Weights of a small transformer language model: vocabulary 13844.
Each number is 128 + 24 x the weight over the matrix's rms, rounded and kept within 0 to 255. Layers, rows and columns count from 0. Numbers have three digits each.

# layer 5 MLP down (transposed), 2560x640, rms 0.0234, rows 1690-1741, columns 200-239
128128160141153096143138126124116079121089115178185147139132117116101163127171113127140076129136166121146129142125122152
170103145148137140146135094113123148100087151122088130117132104084075088101111128106106100118172095154160136145145179143
119146123102076136108097135165116104131110116109107131129155169151109132116094119133151170125111119130150120116139081146
093149076113121128111156087099118102120111097114125128135164133141147101117124128121154152100152110124145135113105164123
141120097124161148095128100136151138166151149116132080105151110109133122088147114121102127114155123112125114119126102141
145118136125136117102167117110155090127126107100155134146090092142128095107116136077149128085174123145078146116165140149
104088118109162115133151093165108133156104147068159122141106122109118150103090125141079111186153153102160140133181119174
112111112108062134100118108129140117101168144163135160148121162131130115126151175126096077131132103058109105140130109154
101085148139132131132122110124125115131167137169115161149159143118144113089127084102120136114142133164146132115107073100
108129109121100097194104101150130149120101137118156116083148101121134134144110141145131129148129107142125157135145119093
099144075130099114096150156098102130146141095124081156134143141130144126183135118152154097099140138151111158157164121089
080131098117123137086118116124110111165124102095123127090129123121067139133109157136131140097110123101103137133116097104
159139121170111105131142131131112161138142134111131150124117200121120141143120131120110044111129141160092118150137135100
144116118122161101132099134122156104122109182122167145129144088126118102135107142158154131089128186154139131078137120151
066127103172146116107081139091149156104090161104143155160127139101110091135106092116085109133150123092127163147110074144
124136145140094133133128146111104145124110143167152148152136106152131109135124121123112124084157148107125116099118145136
077129133115130115144139156136138159156138095090135194141122158092095124126151094147130109140119135121152142111070124132
102099143159093153137152122140101163096146122109120125131105134169142060112157112101146120140132099097124126143119154108
123098156146129127145136163111125087124098163125140139136110107115139088153127113156124109105140134160118168139101113107
119168102175091109149091137104102165115121179101143134141143140184094099148110137136150105176113150132128089107159086132
090138078119151136074101132104140143139111121152143140147136094182111156151101161107110113138153133158126166135157090113
165117118111109140137107159135121134125141125138134109161105153146114129144115171125122124069058141134130103152108112151
119136151066165105113087145108145148128105133112141105083099135113104138114162075137087161112105164122102105102109133124
129111165127131117091110146139133127103114164135161085159132165136061127178122152145103096117148102170140137120148121094
146171140151112104126108133131142152166104142105131162174091099122172119187110128168097161144155091154124107092154120100
132143146111086115122136146122167144130132148117136165135110102075135129119129129067130143170109086159179127078126123144
189114117142171131104117118112114099141113152150150130122166128146108104176127090169069190087103133123086132150092101121
152115090131106156137059120102119130101087128148137187132142128063132124126121158145121136150128126104133152126117082117
122160112077108115103128084130077124105135093138107135143132152120126157133114139091112138093120122149179146112128132073
101149107092126125133142130152144071107144117106130133107155171158106104118113083146102157131142087150133103120130058134
146152146126118126123156151100156097096134148144112145083129159122146120108169136162123155122111138100142105109120139144
080136126162135085091135146118142128125116113128153121121144134124145127111123108117130116118131112163138136157122067159
115119138132143197130147103140179100162134136137119158167131126110109148123153125108123116110122116133087100110118134113
156101074098143103139137139104135167102132109121197103125111120168157187132112135104132133120116127048159137161127177107
149147153114130143170131111150113165146096135091075112143115122180135126120124133124154192111167094147128132125161118131
148076128125122149182124104087110164166095114119127151126148129181116129108133143106126142120105092103174105128079127136
096131120158088126166135150133168147120101133189126148170127086099150114113086105060131102142149101116090115112081118122
144142082113125152134104137101138098124111119119102108161114142115118111141119155087156126114113143121126105129140155132
121113138111113164137161116141142150121124152165106138188113157121113131103104128121127125110134133133088101134130129094
152115156157148117145132149124100133110140114133093115112121106175123082088152129065144147070171128155155125120126127169
143094128129162140162189131132100112146092134110136093156116115096139147147115134130123132115070109155115138105165104128
152158144166106129137116131169089141133152105103134127161117141116106132132138141150108133099099199137092155145120134110
144141085136149117113087124122108093134116151157104135109073180121113111094159110160124134120107162111135118136076107110
118121132108132129091125157143137174098140159079112113078135131095099130138148032139113167139099120127112108102116158073
152138129166152110065123128126117103129136086134126053136094094102084144128121113117145116133173160121187128143131088126
163124148110112138127105133091144126113159161141053132129127104082119135146105084100123141123115162147133114190087090124
153151118111169135136149115155136139133170144147144109102115099139128124117146123085110118120107142109123127095134173162
100127137149103150113118096146131132124145138155141086156128124163154119146101134118140115173146118135121088116134160161
120157155152122116103124142119136103123112132139124120136117130132094140093108119105159121145116159121140115116104140123
114129149206116132085168131120150131082163117108141138139131128133129153124114114137126098112147168128148176123119153105
128093117133128107146146113107158137085158193134151140117118117147097123120086123105099140125127129151120165153123111156
102153116126143121172152102119110113139131141162152110150125138202152143068134116106133116137131162101162088125119128130
# layer 5 MLP gate, 2560x640, rms 0.0269, rows 1691-1742, columns 200-239
147134061127147105073131148166161130126133093104114094109138088165090109130131173125139125128118092133131114112105155131
147137133111143142159114072147127143118151147085171137115142086109107166134104112097124105141110125130155093156090148123
169111130150144126113149096138117122128124156145125148119138134104133116150104128129147128122148120133118107156104156163
086157154139190116135127125132106140104172117112148156125178100102144111142112105089144156171128147118126082122135146080
136120108155129152144115148115135135130093123157117167064151121112131150065141116109152098134128082123118120142116079113
086126109132110111103129112167127095150145127132149124077144148143132151113119122114127161124140139149148113159110135129
084099123141076081128132183090113159105167173138125116111123121139128107151130135140111102097072158123144134123126200158
143133159138155118112078130117124085146143096098157152116142136075136085151185156111153131076120124135109101069105148113
094104091180144152137116129100119122147150152167113128144127113143109157150107099141150094157117118159126136146108137128
093188088097078168124162113152129121118103111095136114127125118133121127155145142091148138124135114141089120147108114154
082108123120161098163093112090131112131163179118153167121154146147148153123134117147134119121129126088160107140119118084
099139143124144103145136178127155128140131120168166110140109107105089126117132133092093169145159145087160088173168096151
150108144129120143128101127096135133123119137119109146132161101144131122181102082087134127136089117101110106125122142154
161152127113098147148116128049109148149120090111207117129082149147108161133112142116131117161128123110108104117142139096
092102137136116096126074109133078135133147135179141163172121157117145127144114127121120124169136095128163124101101134156
128112137138123126164156139178103134161128154139122176122129090168082121123180085096137122129141133151128124146100122139
105111110126126106145134144176120149087095127121120144126120143123138104119103124147133102128145159154125137163150134121
162180149137131123109151129087101143111144174124139114146171136115125070109146121131135088108117077129160123116108142149
128128127177168146149134154137135147144131147117143146118194132137142081167145158139129114145114109083090097127102116143
118100137153164121125119131147132121087158119130130138103119120135110140104098106153147148124151130123107127117103117143
102096160107163156117104151098101103146139150094133164066169160140123116107135103113115096079095121129158117201128109079
150100163129141139150109158124131101121136160136155138162131167127148117097139138110158127076106095145142144112138139107
102157159098118150119121132120107130102155153106114127124162107149151132103124183132159169093087111133130132072110136128
144077127122104126113142125107137150113122157124159114128145142112134118114140091154122127133141107123105141204127135116
082104152095127125157113171132128151103122167135134155138112124091134096097117111105139092125147148150148099164111129164
107106161117132125117130126136136106153153128118152124136126105170120126128151140140132143166148107111126094125159158088
110104108130147158116143061067130118109108090126149134111148148112142118108103144136101119143123109103139151117138143142
111126108170107106107097181103141152134141103129110141061133108125116108123116161109165116113144107127074097102134173150
116141134156123068118123124099147174130162101118165143131079144131152088104128178139096066099136131138164120150117165144
192167092097142131094128143091123124084143107109125133113141154120134136070151102139128171139128179129141142154147150155
102135170121086141127143139129118152106094170088115129095111103126114123116153085103115115138139118130096104116153128169
104141128147138136108118152124149123141155175112158121125087152109126109135162143165145165115084138118156114110144171145
101154114119087176132135089133151138123139121149115126172150151106132107091086129119096150139105072119147119131167107110
087116193107152129110137130120094171124086128125159082113117127137087168123111146146103132131150151109146111101136175107
107063123135147108152106124093105144175129169098160163085136091138155160165133114126141117132125088154126127117080139135
112139130150110136158136149097120130116128136149121132119123158115123103140110119135112140118139100134141138124076153109
146112176099164101113100107114149115110154124124144140106124118126112093122136093109107154148160109092152124141140097176
140148106089148112181135174140161119075164110116132155135150087149172107149129166106132138098160143103106132137172115093
152165114114129098172123111136128166100182093122120143128079142104134162097117098111117177147167144174125143127126114135
115145119182123124093116122138121102092091117136125133118156112111132117139111134133193136149101152098119127151126121124
110102133127129127127129111130178142124128093108141125111151166141166091101128115123167144111111164130088082160169112130
128155087124151083089161100124101125104121153131145133112174145164152153177161160171147137115131121128136135113155101085
141128117109132116135108117137132107155150133171154117125126140125115147098178117115154130158125118162139124163139139134
133136109132133071099116116112138110131120155138106133111159132142107102109106117107142095147182095164167129137152162134
134099099163137129128105131130149140128089122142056154149148080130118124133145152105157130117140167106120118156105135150
143103154114103103115088126100121098138107145116095121127164128157105131162138196119188116117123105144150153073134135151
134117097128144097143122127126158134181129122134136120101102124112135143073183155078115127127113133140129132169159099091
143128121140128099108127146118120190157110074123121128143147126135136124100117118105144131116077157096091098097096170129
163079127115129131124114097165130153123082118116098125136072127122161118140115129134166125106116152138114095141150120158
133136188110144126117143101110107135091109119080140152139101151110126153111202064120119110103137105151140133150146115114
133073096128154135124143095141090150095159117102125094152135119122141109154141122126151115104115173108109107151076085127
079145084164093155153107120144116099125139135125129112093173139120120146118161140112142167151082078117167105152131099132
# layer 5 MLP up, 2560x640, rms 0.0262, rows 1691-1742, columns 200-239
152112143135121156165169143091091127115161089105142144114177145158141136108120155182103096091110165063126139150121086155
111161121116144139087167074141136148115089113131104120163148127114142127148128159154091113122141157135126109127150107161
154105114165116175146148154144186140151152163175146118101133151093130129157154116101163097097093194119151127122138161111
135145126139161151116121168143111144127159163187117105134128188133167126112134148127129088106105155154168126107149124140
142118132170115119132150103146091120139118131128157111103129148134108116123153122100108137175151113124142135099097165135
132120160106130099142127071134124142119104169148116143111145138128148135097135117175150154101150141163112134085111137154
108121133079098140136168116187115138136104151119098103163115073176114126103132088124132065097075160157148128110114140123
132121141146103113115095129096165133116151121164118137094138159129113139136114115119104143123112134159155130151102130121
130160125118134150097109121157114098127075138130136120128151142182143103158116126150137124165152132163082112108140139187
129165111122159153121127161103123116146117140111102121146062159113123155139142088142099121109122128123094136119147158096
155136115097158138111103078115121089118143141093103127158131161127117139133118116137118110089121120180135125145163129149
159120133122122132100123077111110096143107131099109109169084123150177151137116097140142154088065093160095170094111140102
162100139107092143133185132143074127081091131146137102098111129130138107081162133154120092141139139084139120114154145182
106098119125112150094156118105111112112150152099122113093162133079137112118143140143094116109114122148084132138128133146
147143119118124160160126192098135191079127162112156110138086120119074105087109146108134158130110116132143125119126113173
134105126092142163118174108090120118152145136130115143104146125153118141154124129085082138148127180123085123119126110093
117145095114113123127161127115091139130177139164143108146144111118095132104160137108149132154108135106099121178151144167
137141111126155182091126131162136111123109081139101110139144170129130134113108140153138138100134170132101123165078161134
185123126100123092112122138099089124175143120118099128154125137112148176154144128103137164149149183108092118161102133160
091114135124128133099094126122067111089137100115109133119113144164150125153090122164134067142117142173101153132134137127
200098138137111145120120147130114129099080154099114134119111137088129142132119152097145180083157133073088133115080109166
070094099110105114129131078114132136135126073147140099148125110184133140118130136112111143135150093147174114127123126112
107127131115143122168115120162156140142131124134184125110125108129072154163136153124109108126158109143173102180131115096
145122130181119114114110109091099113125173128160111127150120139141140087132103090107112143136150116104100131157137123171
158129102130140127126073141135152149098140142080110127106127136069132112127131155124095151118132139155145143154144113159
158132072096190119158123094124114109091140111137095113123173147115164117135152124116147140122115163127085128117081138147
128100102086201119097148110154126132112120118149132138118126128162131129108146109169102076130119124114140118101132116130
099140101124119147099117125159115154122116101139091112083114114081114128112100134148139129104134105141128175123155151120
124132117144119124135125133107129108127088101092100131148170152087187129147135116108148129123165147143147128146104152085
130121101102129122112120151156147159149076116103095146119117134151162128160136167121158071131111115140136131086112135122
103113142087124135125123121131095081121160125117134111140120131155124135131191117107149149114106125081107134159132137126
140118142169154139181127121144109130128129135089151125141145078114133115097132144144141125092138127139116134106137142099
147095137159131137125116103077144105132101166157151119158146116114136166145097112142087152096096138121132115144131122099
141120161137141151115140126092131111101092149127106109101151121158098165137131123158087168139142148104105115146155083106
145108090165116091136160120159131159115107163103125110098095125124094081146132150152127088125131121125145124156109116132
143096114135133124123152113086136075107119085120076126153098129103094126105088132150139087145126067133094119131131102129
167151107109104159086118118124127162127088171159101109156138127121172152136118122113145145129106145134105114125082157116
128117116145139153133087136141106143128120079171142133162122142157137133152130151122117134147169101106163140115077143048
176089132148153111071150133122100116121166108132058144152134151154093123155134109089140193076147121133146113137131099131
138168152148162145150112093145131116116113115133171154143134147117169082133133137148166157133097136144158110111178154138
069065144132126137106113129113127114127174122118143083149168125161113097108118157110102171129129106119093107147172153129
135128109156137153115101134145159124095163150133149161096100131142116150106138154109141090161183159088143135180130129158
155120162105097139114129160083095122168132161093151108135145172140136155135137099119123114132124157165079130151162133071
163144114160145110126154138121087143148134122111088157092176132143145115116154126148065154138188129109145137123124122111
150109144141142112160096116107129066096151093160159092107104162104163125100078153117118127100141111151152112142174125142
136139105117095164127146114141154146115105117171139126138096117105115146121163127122138162157142159125132125157143170111
121127151174127120127136100150126108132120129148197149096188147097084128107170118116164122123154142077094151136129130125
112113109128123157103121095086148108076150108157147141103114093111106134142127136152105127148134141112162124163143133093
135094110119129153111110134135131132125128112135148138127078096075145164116127056115118166059167106132100097132133144132
155121108133132110153132157116115160121070133148164125119104129107125147140131085083121097124134098134094136164113148144
111150146097130118107157094111136147134119154138105131131072104160124139092145111111139151146143099160106122185122130123
160165108134098133119128134131117139148165104116144152115137127115105124141122126144131124093127155151132133185134134111